{
  "num_attention_heads": 4,
  "vocab_size": 17766,
  "hidden_act": "squared_relu",
  "norm_place": "pre",
  "norm_eps": 1e-05,
  "positions": "rope",
  "rope_theta": 10000.0,
  "rope_fraction": 0.5,
  "bias": "none",
  "init_std_qkv": 0.0271,
  "init_std_o": 0.00415,
  "beta2": 0.95,
  "warmup_steps": 200,
  "final_lr_fraction": 0.03
}
Each number is 128 + 32 x the weight over the matrix's rms, rounded and kept within 0 to 255. Layers, rows and columns count from 0. Numbers have three digits each.

# layer 13 attention value, 512x384, rms 0.0591, rows 105-127, columns 48-95
109137072071122087145159119111073122078138226123109192062150088147206095103163031172122175081160156070120165152068208161092161135097062105148105
090121114116123189138078115164102116145114145141172131088152142167070136121115152094136117166173092080181144188014124163054107033049170135184169
164132177106120122167167151202138110146082138208105219121168070196172180110140147156079077119208031102079129146107108085133079152050220146183116
123134172096091146083150157159073192100157184049043157084094134056079070144084146165079146159189175140139056164170151157035156136174055087118094
154111051198110152194105092051107083227104112041137071097135179114082070119098173085103228146112113180096178087122115199042095163151121152089096
100187151129202081154106121155171099103093111132199126147177179088135075074161130107115124058098141108065102070177191075199223170121102109079117
118078112085098166058181129154126184181090055142074146129170123122250075104185075112155071119046043074156116104214089074153218135147056220101108
168120153080093157199097069160214182082067176191054157131147054127061113195090093145151045185075117136103102180116192034218116080089220107209087
120137110144080123210163126137135036169111097170094110174139176098133111152102050134112129066099182221104094183109116059148075190050099070120067
184104097108169121145070171148093062064166126164153071152139172150175144151080138079166155167059138232197108102135170080108163119181167133128182
188150092104192093062146120193058151067121126069112121108089101176181032222156084144157073106104090075166151087144114111097113115213111227051086
184161068102117175105108181134072096127052152112105061168097160112152128179136160066116179140135097202177217079095088106162027128133151129149161
000114222150140103158122088089123188105149081109141135191130115095142091119129115192161144163129130178129136130103064138077207175073148119158123
111072104098182061105135126180125206114149118170149219100139132162093113139114187114162081140141150121130107137153133104085196144098133109213126
132011123142142128186150187074072148172145088134202136150185195139078096093180128132130138116101157159103107098127112085106158157065174054126140
118138040159161141177110110173118154112122198064137226119083096163116090092148134087077151191106125169044111145111109126126156070100154123218110
143146178130093041160169114096179108114123160126078149172141109165115133160180076091103121140060163100095107130108172078097130116049082152096130
092132158172094121060134159075084155085089180121191104156152116075174076136081151140088161133153127174175142044080063111155229174052079018076158
111165184059091125167107135110176151127078136097090146171179168129143189119129084212128133150054130162180128111128111101144154194087183160088187
189160168163099090149123098123156111141078098073171084180108061169131148168152097174169164067110156144096067066173074133156179134134088050095044
153179232167101162206079087122164139096204101160124133082087151126184105124070091111162118154130124124185081171120166144107087096173185194195140
047148102144084156160107179198140144066177089166150112140091089145058106151134091112163129188078089189177114078101142149232135094088153173200185
078159130080127173051105070145176177084121091146155149074122161171127099138164098130059000133145136185006111098156064121136113142152152083100090
# layer 13 attention output (transposed), 512x384, rms 0.0921, rows 105-127, columns 48-95
089061107215135191078142185119091215166108123187052106128116137133009109172113063224121132151140152247158164150138103201151078113144090114044095
191194204224138131166101157140124143073115147118052043055144082134087145183164161140053207136110081164073092125095148114140135142130130088096093
097181144112183081066116134119165094140111101067181122173116095074123116090166092057170182150147107151109140183181157146184086161162133148088114
169208168182133111128153119133194112214145118185217183170164006149151110103113126042150124069158166099067119121136101091114076053114156132115159
145147143129121111132164214128151093055148105175096147146148029144124051095244103188067124101044205144189172162110113113118177138110140171112215
154068037140178178132123097090144115147104112255021118134178099152126122129102181202123092161095133088176154134094209107107101154132163139114194
114093163015136152089165139093159093104121131156196108168083102126133168122097144180149197108094082051070144142124100112148077180185060080255093
080138132187170156101187104143177142170183082122128121098185121106115146112155156025075171129024142202112160115098214021096123231154107144125072
170152073085093149059101161116128169195105174173158134113065160131166170112248079085173164130110116115191124197175103157203105099087106159090136
106176085119129095136171027101093130112129058090137029120155131127157111066177157163112184118134136135145110068110164097177134153143138099042148
153047133172216151129129135116162102154113080181145229127176107106153138149128107196148213115038138134104091176172137145160139190128134075211159
154187210100183078144104156115164131103198123087226146095082101184059102101065140255194114085123094141158149049062157170074208140182106084114237
083102074128040140131134081143183195169111155154098217206116138192178105141080091120075088118204135125064118141168085208196051013120156168054036
113078201175043153166124079154191143134150085115146116159118138113128188056045114074139113092150103098025119098121123137152074095158143160150071
098227156202066135105164155161109149124134107156105106192204129160235104082166123114115126133110134141103073142085141052152073090182096142152150
117192097124200134115126148146061087127158039150079099130175154133167061154248104168119092201186101166113181116175155079100108208140174173100098
063096087140112162108106165104157141166166044160180164023145133135057134167147083163142118134139131230083097173116077133071131089148109124197102
118059121174163132170167121169136196120142095108047210157155048142081091106083079199132106107158115138049161188100128090132168090201144099076140
046071134205060109127115085072146101089103164101167182029039098140082149183026100087213174147124159104119094151128126157021142040155145140197122
161084081128079169088125119152184106125106134196138216107235131116144106078120071064113142144130156070155134147044134076129161199152154153200166
180165130107179152115159167166121100185156150136043113109167138119139058208199153072125172136109141215105132180124128110058149146162129049124097
175157090104036117163153116183212090126148097147160048100109148077156180094194177041184150136174142177176163162161106090243069142255144114125158
175071134144060137148128135080142240141122117117171114205231102167122129107112180165131138106128094115124095194092135036127079191042122118178078
# layer 13 attention query, 512x384, rms 0.0382, rows 128-245, columns 48-95
126132214138068137164134202114077169055069109107077111101164107093125122134099141133107108147115116128158158120153083125154069135116098030167189
145109114140135130118128114134174137160154133136144120132084105157124129117123144098155132116130101112087065152104139133119168152109155173117108
145131100127128166100153136103120116164135125150137117169147194090146143126150144134126115191161163182137186116156095126088093114101116069177146
129114164135129044160125147115122127100092116096087149140124143107145161122131125089107134122148125123124160104123107151126097094123176082135148
128147092142074086134135132137126133059133084136113104173158133138091140128134116164093130043090094144131089182121134144146172173132103146140152
098142158109112177108127128137175161191107159123143086114154147120110110080165138153106126150133104159119206153151125143136133120118078135161135
132136069158136064115133105096092107109156079099150129130097113191140129120120102121153154113079130133110119106123145141178154181114177099084121
109100164144144069166055158118132119145134153104131146091130134110101138109165106098107183122152137103124171118119152130112098138122148096085089
215147099114096119111157125133146167113137173146140105150118101116158152130117116166123132145103138144109096159147171108096104170123066129134116
104148138181140142124094132145082114104137100130136182097133109139177156120139106084144123126129116117147134138134157159145119122128166095123114
141099131119117109127078149143148120184116136134156076113134094150121108124134134093124114134143139111100079116125131152128111148142129140084104
074111103126144075148135102084143172071154119103145107154122133089154153118127128136117136125121151147126059117120161163143127093142100139156133
127145114088125152109152168189037166172142100155144090148129098155126137089126161109092137179162108147118179179120164097137179169153116074121103
089120097126086060137133103105110165152102096121186153108072116124115123148120179134136154089197100098136099149104129160164079173148100133079115
121147085117139135148119106099152112121121130113121127095132157135094123110146126145169123155103148103136117106147114146167092116116119117152084
096054146108090112138129140101148138122129127144138104154139069179135120095153166079125087125111154105135118126173125138134136135123076135185127
182113155115156200149108157120080120106165121103087169129151108115129078176093100132097127220129148149096135077154122132135182108148103107129137
122127087152138072177065053084157098196092083127162151157097133116130139132139054121140152115149115118166115140147138131177129074154167127099151
136151116133143079160038135119110162149110124138155122112157113120129109125125093145114139059102125149115108185107147109194094125143131108129093
148128140161135135094190085165174155119193160100133080127126171046182127103089171113095149134121144128139146083061114141093150135133135149151111
133116084107085137115119153131105080131143113125132141139140125134148121135113126092100144136068142113101144135135100109130110132059156054119171
103125105134087178097167104149115141130068086083124138118134136085120138143128174103157080183109149090140093157153167136099127151130138166148147
125103129104097164098172145103138153170083131145097116136133128101089143156171106098155146104152108155106141099162123164195139087103104091129164
082138153082095131178106152091192195163154203169096183173110127115120084079125141098092118138138127151139159114137063107110104138157124091094109
135065145082109178123068139150129152105075177076108187176120104162157130152155050127094172183187162192129105165163155172089179126179116108078156
080149039074084181168159175163129116115139110160075099130098169101149067128130135099117070071125121111106170136121093054154130156098129165106140
136155103096096070118165134089145160166120213167095079111153163115153104123110109106150094152127181135107119090125130108161138112152137122123122
152152110112114134165158119093104098189112139145150150159125099154143147141166147097150090130117147158190169100200106216107157191089146191148072
176115139122143086098131079131133071145079114118127131082154110131079084119132165108093157070164141104122154167118100177126091150193139152134100
115137134161125193151158093145171158136131138120117159077148134121100110103130113071079140143188117113103141126192105118133118131111160156081146
081115105141110172158149136128146087091115107092113107103134115152117075145154090174144095154108102078165192131132133122115121178155149173097130
128169163139112126155069140117080162152161103048117140096156135097114086163063119150132124206081149139107069149152136120128127119137101111144117
086122148118113075122109088096093144121077145174103137072106149153140137065127150127094078078143107120096115125138129102136119175172115095126092
151107124102168217101119130166118108140115092149154141176115130121141133165169132104147144190080157133123072157147118134094142078094102181123105
078140110133088085145153132110138122103155119120140085149090122146142129108128123133122132099103091139193154105137069125148138123143166075103132
141131103144092033083142085104092165118134109129141122112120117148119077121112130122116121088140095090151098149116158120173158158160131164099109
148113163103129146156109106145160125143090174106148128168080155098113124132129134106166106116102188121100129159149080104072166125141139144145143
151162130140175136123137131174114117148109079131084105099143133094147134138151156121134095116128114148135181105109160129108078101125080129154118
144120137132070154128160113110105116102109159144137136067110126132110096120060161128165118099144131144140136124134150145169139151184146128110167
107134086115109034153163140093133115109113109128151082113100105153105150122144155106092079100145092119116134122118164118157101130144161116113142
129149115091086228104132101126124138109101155114141111139125115127137115112139127087095107168156190182120119120137110127088157124158111101181118
099127084128121000149103153089082151138090089096116119144090109118106151126133125103135144080136110112120077125133135125120091125161168104094142
108140102156102015121114114089124152152106109099165119125135127140121112153170072128152145082125133074089087137150168127114093158133187145081117
170106117120118166093138118115127141138137109124088157137069153147156104132131132127102109109148112158158064113149117123162166132078112112153174
103119161093067144147129131143125073095097108146144101091146104113157104140095147155134129098142132168120137209111134117120110122125148145090141
140146146138105188138192145134117089124161083116143145107179140155164148115108132147126126138126133115153104151151095114120171095118133150142117
130140100151130080148102155088123151122119141113131107068126091158151162164138151166142138128151107168096084161172129132147095177126111137146138
195086117151105129080181115069148143130157158155118116150211144134135134129169154120087115183106144159116119093147127112117136122089114133185150
142118106124125158106096125109105129125111127126167078135129099075143174135074091091112097054119126139151080101077136124118141156180112174114136
159074152128121144191196154120125129123137162126161184108153102161121119141137150174139115115129102091111113171171105085124094135157121147065147
093094134174168149151079109127115132087132077158157127136112144133124172134113044127202102132165066119138096117143129157172135122136139151099161
138120152105101112133166115053138147119112109134097091119090164111188129108100107112104102157189181137152121120153123130090122138156069119139143
096167121111130117136062109096104133132079134113140094132125157105105150120154089151146146110155115128126156123111182120109123162175141117080107
146115092103167114150088149141116146150144140088161129098145142120112138089136129137132108104119135095120103128086134166152126091161128129114108
172113163094151183139098165145088095178092154132103146160173095144096142114143105148126144091155161148128105152088124178121121140091131162118124
130136076077112072119097134092099161165147124157084146190127155140144101094097130101138148146166127134101081162142181129117122085100169095166107
119142112144091169109190104138183100109142160119175142108173096099095096148119203132164063135159092100092167097109180126066122167112115196104179
111132168142136119086136124106145133152160176190182124091135150159156093201157176175061110072148131097120140124141169133163105131182086147099112
160129146142150127128170127124143119110106123142140141144189089092102136154147134106148125122130070098137186164149158122083126229143149193120145
145137119152112171124198094148117121129137150130122120139142163092150063113096136121136131155114143118126135139105105089138125139150167152116138
121142087101132133117134124186077145100152173057132093112179126141080167180143107123115112104152125134095093174156138117162088119130118193135179
133131169182130088081150117167112083154106106078149105115114155151151094126096068099162133173125132091095055119122127167079141087107171098141100
170156122102111170109157141121133103167136140115070176191135147146154139148130111119150185112100117145166169150154148138133141131066108138172185
100138120132091102174140099133117169104117133131102118172080152173169153090153086105133141141130168109097117134067077133158176144083176087156163
120110135147134164118099114143102144096114138156089116105118130105116119172118130135118119059086184116138163106128112122145078191136143153178153
133135098148124163140164135101161137181162111162159170169122201180159133105129169119190135163139132119136103109103168150086140167158074163082142
106139117123144119138163118166171096104149131117180150122148177103137110183138085117124122123102177147120096177107108134127101167060136160115164
180130190080120072122089098161132100113103160108105098097105134189117160102120132112097121130142174157103120145144183115145144120140120051115100
166147089128119125149152109085109162078152097166141168165091165098119127142126149107155159110168090149135137077126086154166126115128113157175157
148114093121133140110150117133132122100081082167117086113161120144139119151155155161171115163069132103118138092109158129106156127132118095147110
131171122139152141138164119154126126109144129094122154147098152126144135125123148147154133131130105094141146154137105097136108112120158127123104
107116111129065164144191143151121066089162114165128169150151107159123096110175141140144128131174109147089138134149183073144127134155132126072097
077106104148131090141115150107110096123161149108103100107163151113115111178112160185128156130103109127182117129149110123157082124105118091138112
079127080143122156142165130154140141123124134139138181127142149135089172117127178113170124128131118114115138148108163107136181078061085128125139
088090131104132125123178112072148121066104164146127105121118146096121166111127132141143128120138147077126154076123127118148131121166038133148141
127130132168112145103117143117074149099138126131131113119144120123163111143126101123173087140164141080125123085101111141115139095178129146144134
196101138145158164106042125133133141143090109097139072080140149093154138097196156144083150172134125134104112084143079095134074182096155152166121
092140089125114116121146176117106102127109042146190104061097150098101108086111111137074115104127132155127185162131147047127165068180135106117099
136172100141081115123193120145097107115143121090127128107140126145091118118129194154069169138127113135154204093105135098049120148087122152121104
133153090166096104132145130142181140105091138177153146106126115129150126152114114193112130120103114151177157106107116081081117192119132207164130
113138078142132140105124084127137131148179140219138154153178128102090131116106108153062134141114106128130122136139122106151083093132113114095130
109111127103108168117109115066127064127130180141119113087185112126125129151121125143074162172085159138156109120123146065124117176121148122147109
126133086097096145112122174160122163109066111120087128096162112098100139172160130149121128094100190134116181123136130147122148136120125137148096
113133103129064153140190123108142129128143085130107140168126141148104135138153186141142173173131144130088155124083121121154192143101129100112097
085118119129074117146127105143178105067151121141156112091154128144125148165186175068104058125105093111183137063124132152102074159075155066113135
148119106146092157107166136127098111088155160152100148152092126075151160132153111121115121126117089157122157167092131089156178140132100160137105
088129107151156129110044163147107123123156127114174122096113113110106133122160059076147154099183119160134144148123088127153113112094095120152163
181140175147114143151195119126140159117122144155116087096154158093132183192098092139119136133136167139163142088139093085089159126118135163103139
156113114075144133098047141148079137137133107074094163105128104131134187137119087123117129129118120160166114141099134051092089079099149150132150
139145190168145131107149135139138148147147151115098127153108081142089109117120166154150107133135152137130110169153169134144162116131088076112121
138126132094124147155120162160150126155070140121012136125080163123152144105122086127173094185184119081106164082114108074094081086105166079156115
120097150076149183143148124094114119109138127120071092084084101152175110097129174165087126084116137111129162144109098133157120113126150132111143
135154120165102169108145138146160102095111063145131131124109144127173167175156083152123112109155136134099143104107107099088138115116122116095133
091114124166155132128108091126153108145149066088100091168157143090127127098151142195119183130111155216148121163116138124123119124133178149102089
120132095210137103111078111160134191104101118115176096196090119147094149078127083105134154096158116135115094113152154113113141072154186091147114
155187110105098140136102146154096110160081058151080143136118152128128161160118141146177155157091130124131166106125125108141158099086082117151117
164130142121060101106134120156088128129101123088097102157103145144134114126150129125109157173090157142138167135192129140086150159081079143165116
156096087105112123092141137152081175184145076119136108200170139065175114108124161034117147153140126139160138160154106140108114125187123145135121
122105169171122130167195161171146168071144114142126157145129108155124176115156158119138173131157105104141085175091118113100124144134157177111072
109115128162102152151205099165120125077135155155159077057154135111156131141151157193125132079128107085131221143086087159115117156146155183129119
165109107143142064089112083177115071111116116093151168150107120110149111157121138118173169092111127135133130148112112157121103143159115162133128
112140132124114149105189121139105104092152130123106182132138094120155076151172131123164078152104097129163134116109145141153092177123090163095172
122109147149147144099150120114154109113128198152125121160070125119161121176150120111078074148109140120067169153144082118114070154129083098099194
133138096098137067145118106106114097129126149105152102075066063158133139133125126125113126152124107153144116092142149147130207087143120072127127
169089123133120124125209123103103140115159127141097137113121142135145185121094133125138142174119157100154189084116179159140165133142121118183142
157161181143160044087000141126104156143080105108154113140118148201161113071116122144142124069110148148148131114148140120116150115078120087112077
149101147115113110142177117104071104174118188108153107155117102130168128129135144098181097077122128113089138088142088148097161170185082125098103
096139157174082105156170106117137166126145152118125122131109154157120148084124154146147140074124092125156101100092191104161166145196134141138114
119099145108177144097094111166108121137099136097169058069105092075082118095138122107160094169112169184079079163116155116124101127120118079147108
073096098119148088158112123134100066170140056108101086117115103139143137149068114110141175121126149136121147200097145111125071107124140131159106
186139133116151103100189101138125080102169053167176163099116185057104153145081105176110180046092090099119103102099110151076121119137168140148144
122139163113081200184214094101136080114109123101143105131180109120121075112153138125078111172158100109094126095159133151146155165212134148083134
120098147179113124124132177122102117133148068121127127195147122157195139149157133126108173107108109124141167197120164102132131152127157097098116
187118150156165120132148138105151111100140163131089121133114118166114071148066153137130100142086131121150155136138198076140164167114097093140098
150075144111119162134125112137172179127124149129138115147154114070100142168136144114148172118119127107104054146133134069065073141128150167116096
144196123154136147120156104124095138151132077097160142145104120099152126159129147154151137106090148102154211124131097165173162150086129154055165
104074142131131214067069106086085113145094079089142068108091108116141158116177114102154159175134133201108149141135106125152134101182167106082085
133119160114154137155095227124117158132107136210112114100115096132163151077134091126097148101103120177116131152096157120163128153140133034146160
# layer 13 attention key, 512x384, rms 0.0383, rows 128-245, columns 48-95
136135134168171115088134089083211080153101128150163163081085161142185151157056103058121133121143132129128123187104106186108146095099113136142147
109132116136042128216153132114074131111183125111099104134182083133142116130154177126143131148150118130137126096085127113137126143143146109105092
149145158133153164061093149164150149147123087139140149054086152177160101175115112121213135148123156160115132194099063133141096118168126141150148
108161124111170186156070152155137099124105125130125108165117153164100116151147148127101083131158110171099114126119159123104119118078080143105142
136148109110076138141167100131153117143185146103126121138144120186133113119138128144113143146119137110158125100138098121113152139163146137106162
119132172162095129054059152112091094139119098189111129088088104140160101130100129133210132097116143122107120126134203091148110111131216134148104
149143133089093126172175124100148108122111162094089128162115125178094129068135141123082157144146127090125153113108127157124157150130053142150098
092073131130095182215148134105151068161105153139059126173173030143134124157137124087111128123134164208097104137144093172113134102100160163116121
145130120148137138062108180112137110105092060087145154104162167167122144138098103064172060113076164129112133164101159115133119116155155141143130
146104134142166152164124122156135116087097170132129129158073136117110117114149149105119128096147162114089134155181093138106095149108063152116121
108164154174133155170121121127124090158110145096105135127106131137094071087122090142139115120062087161158125123161154149121144122060108068112113
180124139138121125105133169135157146122117048076185119124108109182103153151090109142108112154112151120155157150160133105125174169161062140178114
173149184144117143124106136145140116153112119106135171139090136106120125098098104154218101118149113147135079106133163102158054108087089112160165
161126096122148106123114125145137112139147114067117160134146068173157149148166134132154103147100044118161119094100122106123139160120097150180115
144098144122148096158131175145085161097074111122102181103083150116076104132146074130081118094141122139160125161129123110118141169116103133125098
119134144159076166088113127089102113124121131098113104165132121172090070119139127157156135160121123123142121135182193115134093159141133175209128
125114119156135117101156110149126122134104130164106109130131105163140097111125129107117156161125138137118113137176101166157092111102189113135167
101120109099070109072107151137115086142146163071125171140138119092156131147150161113167095125146085115178112100080134101120138153142081098157087
135098137141149143135133099106129117184080111133144171139112133158167119149115130088114144111152143136160110124106126117099109077102106166141154
116176107091110155143179167125188071162112069115072170114134126098091137181154157066149088110140147129126134103104107119111103120153090048156199
071131176111103082189065123053088137165149160118137132112111097123149115146103139123064129129062143120124122168117170144170089160146116142100160
101117174134087116152099169179077195117177109083175094124146053107168084132185109085128163129104147126125154121106153114137126162109122130151148
122121111136082146168123112120167145095108120161115170143142142154122106162128113186128154117126134089132072121101084098091120151106100140124133
088101139114086155101072076073141143157147098094191127092165090112098132124103119120125156151149135140135126116125115160126090107090149074195144
133110095122113106107156200119168115113170118126138109135224116170091104151165165151136099150097133134167147110113073113121148157122140117123153
125125115134176092055122107116075103101138096174133095149106110138079084118116138124170183108123173147108123157137167119131082112140136083149137
124110094143141136114162120114137131148068122152076140148117108165061179148149132135118100124146164087172110171139090134123124101124152130117098
115140166148167114105146148136125117120122170115100064105088119163135100087093168161105157143170147137097105140094150115121171138106133172142104
110147198117107105174134113168123107118140103151144109154143087154164122060100140140141139168096124178146148112179146116174134091112132110138116
120126084111163140079135136154121152088107132148106184114154138120109163162107073132129095136129110074093130173108114107127079075068108155153123
163046104125160127103184181172113137143150080105117103123145066097122113150138175168132150112172096127100159075147139150117109138132108075152164
152143201130143143080097140079130129123110087155141114126120088139153105129136124085139153169074156101098056132182106139125139067120190116131172
151129091123159132129060144137188139143151138074136133176163128124089106153074163102063152109153102136141122115117104154153151135118157152150099
130154156147096093135200133101098107147124120104101104083154079095171123128156082074131118136070181116119171158122110126091150111145142111107133
141115108103136159156089101151139172164112159190161128142149140106095118127115132163116130103164128149126128125117124197144104110105105107109131
144095130094067106183177125090112156121122124121131132176141096144084102115117104107075137161109140127125121125147094113143156147144097126150109
126164195187163110072086128174130125132102125173095104093100144139171143147102129120117128116113099126104091166125160087115078115170188139072088
108080081118144140116104119098129092171116130192159160108094120148139124114097120144122110120157147122105106135128086132143077126088136101134111
145149139140102066120122090139148141134136117132103094101192152106175135107147160099144129153121076077105147129147146075151094103170189144135149
129151104118107110143147082117113137087177142102102135132157105118130118110149135129149161148114153102140143099140163146139122140142129151119106
144162151080165137105081153157136100147114115110136108123120118163133084116132157132132119188144110063122160116138161094128104136165119135134126
112168106119104129168143111146134138136137141096110152153135092147116118141111148150081166135103145134135098081136125119132170125119176132119088
098181118159096141144102143137130107103145138129126167110148117100135158137152104095083113097118148152200056074121104166106137121117139140087115
096142122126094109130129168105105154135155096122101135137096136148113107131157114074189115166144165153127107134081090098152098141156138114126136
166112117141189042132093137102110110138182183138092153152149139101145146140165073110134136109133069080116109095117153133121093103146106167132100
139137142150131153116074085155131139132081116147118110096090149159124097105115093130157146104105126144116150108126124135132082105149133138121125
120169111124166141114117163136079103174089070100169125102082092103133121145161124127175137143172091127146130118134132093123112111046156124144137
076176153085112138166152133159157129107138174131109117123174088137087117113128152167178137118161152152169156128165115091150091106188123161093108
103131157139134106140194131125081071098099122082115138125138092140133108078182102127145102136120113089043126163088140176154136158135122126108118
085149157108110140081115168079115147154126087154146146087107066109151125149124138090162128105102150154188129101136145134115168105139139126154177
173094094155122142083143115089092130158167139107113103177137103140129186103132142076127122183164160141100124115094115155156109117139127123101175
126073125104145146114146114174183117162118132079130111163102128138151143108115180158128114216129142131157144144099128080087109179156122165071071
140113084139133114143103133115153096121150148104120153119097140146152108131132153183103113108108109099096091138102116102134142129108101110114153
159164126118127100153125126120125131128128113108109152122150134141108131174146147132141123128128135140114122107101101115119142121078073151114106
091136108159125105126066093158169157131086157137147159153138165140109153132118104147136105136120106120147124154097133148130106078108109135110115
141119181168113116102048146124156108095091142138130179141083154099131114090146093133125106105073149134201101179146109175142092093176197107111042
150131139121120098186193124100136139137175121092116166124142074128129116124132118106122110097101144138139165125104181112077155135184084102101136
145106127125089111112153084150103135194162121151184106048124089113131139130153112118192104179140104117121077128094159157161136147099041084159177
157151141116111097124094153178109089186171136136131130124154110159143074131153153176142155096101101169104167108148118145123143160141158147142161
094105064118126168161096114152126129163116134157101115121087139157147106210156158142102083164154120126088205146163115135174102124159102114167184
170145146167147109101096156088107146131133085122129149102117113140129117163145157133107146150118152092115107115153134115114174072128169116123156
149111130084144086107180110180158140099122203159112118171178154147088142103184143131179141123106137101101174119089096121143101113153149121135141
093123100133098107176131102075190063139129159135131134096177122096140107106121188139159129163192147167134188171097136062144123192185117121129115
107104122102132129132107122104122122140154150113130135166139105140164161112127106106083061119118153079129185145138134142093135094224139181094095
155104089100084168146130068141135207149133118101123131118166131104132141142098113121082110169111088091083124133107104135139156076103113137181134
087110128084088108126128183151080135093172194129090090159098206128074134163114116113123098170080103098117137178147122107179104147140099175107100
134070107122084067157129134151116132123199139167153111112120095078089089101180104187118129080121111152149147155136120135073112122164162123129163
120100127129181126102156065088125110112125136119116103110126089152140121141141100150088146152140105126149091086150079080149107103147129117087127
076099103078065125143121097103153155052136155094130140105098146121153155114136195129158097112168143113151146168169070088111136151140093148148101
140161099141151187166161100122146132150153142078149111115189112129115158136103082147079112161152076142108128089164110111103162165148105164112112
176122141126161123137180155153160132112145099123149120110115123116084104090139177142100102154104094107113108077115107156139115114174065079165155
179119121118115131125137160121117146084215172133138151116080162127161086169130150168144082135113104137110154128135118130150116111132071120151121
131154143127101138079164197121107102148077110131138154133054124106126079157111102131128104128132145101100157121140154091114172117123114139166124
139112073149125169129123099145151131100119149135131110142132107141150129168136177134082112106159131118107158144162147114117089107080139141143149
104091157144173113163099110130097097083103110130118055128115031136142144094110176134098119185102161130128123159140133095059144145140172143098140
145108128128110122184133082175152099082126118172094128137114143109129199091122097101136137119109117147097164136124150107125156174121181136135112
127130128097164208102099147136186153154079153152086153150173110101147079142143078075144139130143117127165102125128145043165096066093195117110173
152074142086126127127179097184133126108161137108134124107084152083112152150130097204121152120093057070076127110092117101108130185064100122149160
140125162120148183133144166140138139087151160139105160087194137115138110102141165175141132120094195160116142120106122140136096130115107115135138
078127154101186158087125167102087109181121138140170162128151051102120137086119092156134134073128112172100122131104185091147129124124137192086130
124136105126115135064099110103155113172194149075136128111185070148130131154100156118167170137149120136153154099115109143120124135116110107136164
124104151120120174137138170157127116165099116141174142117139083130158122157142136170125154162098138138143143130131150145119107140101151137165171
106122139156124116136116108105188118119072106162161165150126134118159147062121127169089150135135147129132073152116131130101131137157178113167123
120088122111142144157114134125122130120126169103122147135137161145158134160131113118077120141132148135149129120174117152085138169127168157181199
087099140144148114142156163089110187134190158076096115148128141157137095155084136119118102151194107139061129143137146117090134169149051135123090
069112105110114156164125118123143141115137125139123112126105118132107077146092215159151139107152159141152090140106058080158121144116159093108099
149048141092151128161136131136133162124155141114136107135100131116173158110127109089096123100178073110143142150157102131143144113124143130081103
101134066147154163130162124136172128147065067096077170095131175119133129141142135115102147120141083126122120084129088146127149067135134166144160
182111091086128128180140155137092111052124138118108158126162102091152192174197175131126162152150145163123137159094129108148095100184123110118101
174114101132172110120150113080133075116113140111187082116127126182132142128106121119113128125129105149101066073119179136148177101124134121112097
167072119116128139135136092106152128177121139111175146167149139128138147116175106135072145147144153178172156121101162183132141122205167104131124
114133125180155125117121112137175113139101162104139142080138145149117135143166149147125128152079182150141138114108154121119124137132147113124144
166150116141096163185140158159124175089105113111102150132155164156070169143111151154154111155146082084130097150100173080115153155054100142149124
167149114103107190114104169126140178136123122170094167170126153131143151195140184155158162151104166133125124116140104159130069141076137131150129
165128167145137149117174115088163121107160144133132122131126161119139214166098122156121108103126102081116076177100134134130191159093123120125089
137113116187092153184112077127155175114155105114127129162156183100096152139107149103104128138157106184112055111083150086140143142092159118191139
169149114126168144127110081125193159083088111110103148146153155159149108138094100144106103162176123105127048097112050132146094095134170168167157
100137110143128126119091122156107155081107142143125183197114116171104120138153156101132076096092096165136123102079117154109129125119098116099109
160174121113167104155182150124103106097139064109170159149148121145161142081135138096196106098181093147094168105123122204113150071102080139138151
126148174126142119155110086099176131101173096121137114136075118104137150115108127128132152084161176121085150107129118115109173116116152140179129
107141158089123101132140188123135121129137104120156129123204083147137129091181144133133138146122093127144188089152141122152123169130171099104116
147163117141132089140140100147134137121124155139121120114130156118145097130114137143164136095143172156144191127144129122160135150161132123118119
101100119129116076126085160107128159114143112151140155127161170102106120144116095137176132140072174111193122115127123095134088073146134168148151
111136193115123100081177153141116083076146169139164047088132158143116130094136139102150143143151084073079122112158103112058152182135132131145119
080139088116153138134117103087132092111120122145103111129163130183160080080088145109088119163147163156136160081057099132132141127182140119107112
154139161097141108108145159163089101184174155118138152138168094124090152128106128123117157131108111131159105160112150127117183143150097105117107
133154051109130141129090107131159175133127117105131128142147157168082121099116125172119126137142138095138121123168136125109105103095145125077135
121135103114176147165129187123080125128138135145146081103084093092152083175184200153114088126150100122117158101165146190113143141112082111105155
139131092158135175107145113214128138145155119159147088158118149128121111186116155138123167135122153126131044115164091078104098116090137121069175
111169095151101148035123092141124097107168136139151090130134192111089132150092136173059119139113157106132106164158123120137102137130126152142077
100127155094127139201087127154104100124115094115076113088111143153176067041157160069158094147185109135062192158125103118099160167188088099154185
159088132157172184138108133175173140114116098174162165109139096133091170126152130124164132143127106100070157118113168145125123159075151132134159
133146074101097138162106127124113121130209113129177124107126119125125124135085129169136076141138100156096124134125154146157091156113035112173112
053072140101131171120132091089125125173104147144172115176164106136130110154117150149087127170129159115138146165140126118150127140129067117120140
153108163102141158128119163128120145151140075155104181130136111109166114088122100075115063143082131127094214120114190167133182146155161179106112
164146127144108144137075099150161101140116096122007127136112132140167099141117145139119160114099095105087127119182138128150142155103125155152164
165149151118095134158123142172119101066194191123126106173157080172159119138094127136161163169084121116143151119152169109136078144086146080169082
088154170106102184134095119078169142146113132115147125125155135136143184128114137116172179133076147134186126136148111118192096145150128118151141